Weights of a small transformer language model: 13 layers.
Each number is 128 + 24 x the weight over its row's rms, rounded and kept within 0 to 255. Layers, rows and columns count from 0. Numbers have three digits each. The size before them is the row's rms in percent of the matrix's.

# layer 10 MLP up, 2560x640, rms 0.0434, rows 1649-1666, columns 560-639
107:142126135113162134141160115146111123135133144117102155163142082135064108109116137109182124110117136138125126126138116161130137156081139107107127131136145103114126104106109133080121150173127130133134186112096087121162117158118140111114139114
099:132097189128094149107098164110116146078123140152180115109063137136117164116186124143130139127113090110157136101145105158083115123156119154137143146117102119138143130144146142136149144124108129135118157113162138122078086102112127127114101132
105:112096101139157114081170160113089201144067139131154145119125112160120136092161109125134114173130141160127156112148155139172144167154107149067142142122128110131104117070177118132077128129156111136129097122097122128100081096127131116121128099
091:087142132162127125138162128086129139157119105125088112123087152141099144090097111140077146131140080144087138138147131116123109151141153131131127111151104144113106131116144114139096130154165127139124132132128131126159160125125103117118154093
107:158123108102157158132146106117119133148081155124154094096132160143085160140134087104141175103139161129111134134111118147128161130152123118130114156123133182088114180132118136133129164178161103127114131137143156110100149127126153144163176107
101:099135192103111162113146056086113149123172112136124113126088142152108114109169163137171103139123095083156112098125116144085131118143132102074141157111144145154125130101126144136087160147164130105150124141138096128116134146136120130129105171
099:134184128145134155166106095090167132080163140122133079156155121113145154120132147114186133127150107112127109162145117127117136137146126117092131190082157146158179139134155181110133118099146135173117120114072093130159135165151143147175131107
090:140148136161110114140124091086156119105135147092139132093099146127151113116138118082162113154082118099128110138143114125133122120148084121140146152073138089142168099158129141140134148116185150167099111120111148113097146118155154139102126071
091:139137152089150106133135130100155128080126124160086146134157111163135107115080132084183155155082101157098129117148125110109159141098114106100149139112107100162132123123133128117129147150135108121118110153118096134132084172157091116068098125
105:093140162089121110109138113123097164128109121133156137171135087119130118083136125128143107128140159081155090165161099086111100150117174146102146192099133137185147134135133117119122088127133156133118135163088128114127123132123139144107130115
097:101172100172128107150092175116117165107138101124113159117111120119085149109133167150154104122115134141097159113125141098151137113129111107149179134136126086090132120101102130105119149155106055132197111096142128127170134121131132073079129117
096:129119140146134127121201155101170129100106136137130072138128115138149175129129135092159114147138143187160123108092099159182144115127149148115116120109145109154117128097146141121098069110142146183149124141122161125142114171091140074135078149
106:149110138123141130155139110085108149139108133156128129130101116137123145091081127131158067095113137089136141133140077121160154114160148113105097131101133151139124141145073188118109144141119126128156138106153164127142111161110142093101109146
101:145133099139111076140128104130151142145100117098121153133166138113094137119124114149102148104156127121123115105099071124120139093099157120160119187094107139108124105160156137092129154126109096131121137071116173117138147088105154140083124167
095:111140139140147174114124128111115154108126119117159119128150135118121155101162122152167132154123114113128049134140129159120151158142093105116129141023125118111177121118156131117080146134132117146122132106091154157105126172146127116103158111
098:151167160068130101125163138106093126177081134136120130139160121129125139111134152126123101089147184111168081123134137139114106111115139177102139149132121135122164140137120156091096162141130183151100163135137166110133182121090118103076115119
090:130132130103132117127126134164103134120097113138105168135124130109132168104116123071107130144088104144160132098109153138150176092107092155129113126140126093137140117098152138132105151126107109125094159128135112124168135140093143079086116112
099:120091125144132100108133100161126139178135151094112141138139131157142162117143161099149162106132167151114114118177119152172125134123140161130101143110111127186148133106150115126101105165143134198164113108097090128138187122132125115125139095
# layer 10 MLP down (transposed), 2560x640, rms 0.0452, rows 1649-1665, columns 560-639
097:131130115154115117173091141124164132126110103134181113074099137105194136135148113102112128166143125108170138115128134095103159152114131159113164155142110125135103122137142100141135124105138165134123104151153125112086202130178156119159137150
092:142092123131118102154138124167133156119120069177124107192197153149104142145094136144159166122116109123115128155126142134149137093131117107126124119069095119108091141099123121093119098130171147115116152110157170161182150142094140143169142124
091:167132147096123169088121128104144043148111104149117121161123136171119120120156192112129116113107104135107099151162154163127096095145150114137153141153111148137146149147127129140115111145120109189166123145155150136130171115091092061163152106
088:138113125129164100170098139118142153174097149136154158143172114110173107117138146195158145089147158088149105102182151150131103109120154114117143138120143151118131121137164182114142126155142104149090108134128150077100106150130159137091150165
110:123088125119118135109141124125103125156143122109105115159078146118165109151073094131154151148122059121131141124136122106127141110150125109124113100125134115125151139125116127168130103117157187108138111170159126122127119117081138101092118102
108:118139147177156116146136106153078122140136118117112091146099174150130131111142102148146160137145109127112125121081130118129110139153144128133140129142118101155123137110134151164121112105159115119130099136086127115114151099125108158147133180
097:164091121093124109145146130190176112153133165117119116125142104160155124147121130158149106117123111134121128136119146136143140140134154092144118146123150120142134166064136122115137172121136178144112151060128138108149144168154131091127133112
092:136115117144106104155149121183137143148118136127122146169118090125117132136133128138122137133150111096177135172115114091157117157121104153106081151138084134117128083079152146082115158113131152127115134122123177112106128079122154119118159127
096:161135114182141121167157149154121092139111132117117078146149096125107153153142095169102116103144078089096150132157110129116126133095163105114103111137119118130139122084119128130152118131163148111189121164118148071136152157157159122132106141
093:166107111148137091117119132109147128150140176141113126149131155105143120173135147120140131110101171156119150099098119128136094149089114142124080135158107096102116094137113138162131182154146145101179112139129095120102118167157098122140112127
106:084109108139118100143140149142119159152109105131127145154114096103128123126102113137151152149157102146123121132137148147092110162125127121102103109139164104104096128136131134097122097122129142121129127123133166111104129136148130100103121137
097:140154089102134129138096078162141127136075106116124132102091112148093133129134124164138163133130119153108134131163138161135137183134108092121125117144168121167148124112121112091124126134103147133092128115139122106123130140122115115094169176
109:090156099096119110088130137126122138166077111117158153124099144117133132086129139138131122099119114116094135136099114136148119145114133119107086113115126146134058103143133114103125097076132160144146120134124153156125117140165147124106131118
104:086178090118108110131143127076095131143105152143114107103125145167151166117149149087131157130143127120122124121164118116166113153127111117111129137140133077110147115120189176116157094137142138128152153128112117102162129168133124134133156179
092:129103172132167108098098165138190116132106138148109143130110107102119128140154158100138125078095094067103145151129161128125149140137092101104138133105113119152129127138134121079128136123144148156118128101127126106105146119138126158182136131
099:128091158178151139119124132153152130149156131147142117134167156140119073130131106106145092191089125138146193121093124121167145097146165084120135114123125136105121157092110118116153150095118137111119106053125156152143111097164131138121118141
099:142112119114155094162132086110113111110125120112115128111111158125106150136110192125148120103119145098167092166140192125108095127129125105132131126156131116160154153129090095124142138144103137129091136136147089131100145188149128139159065158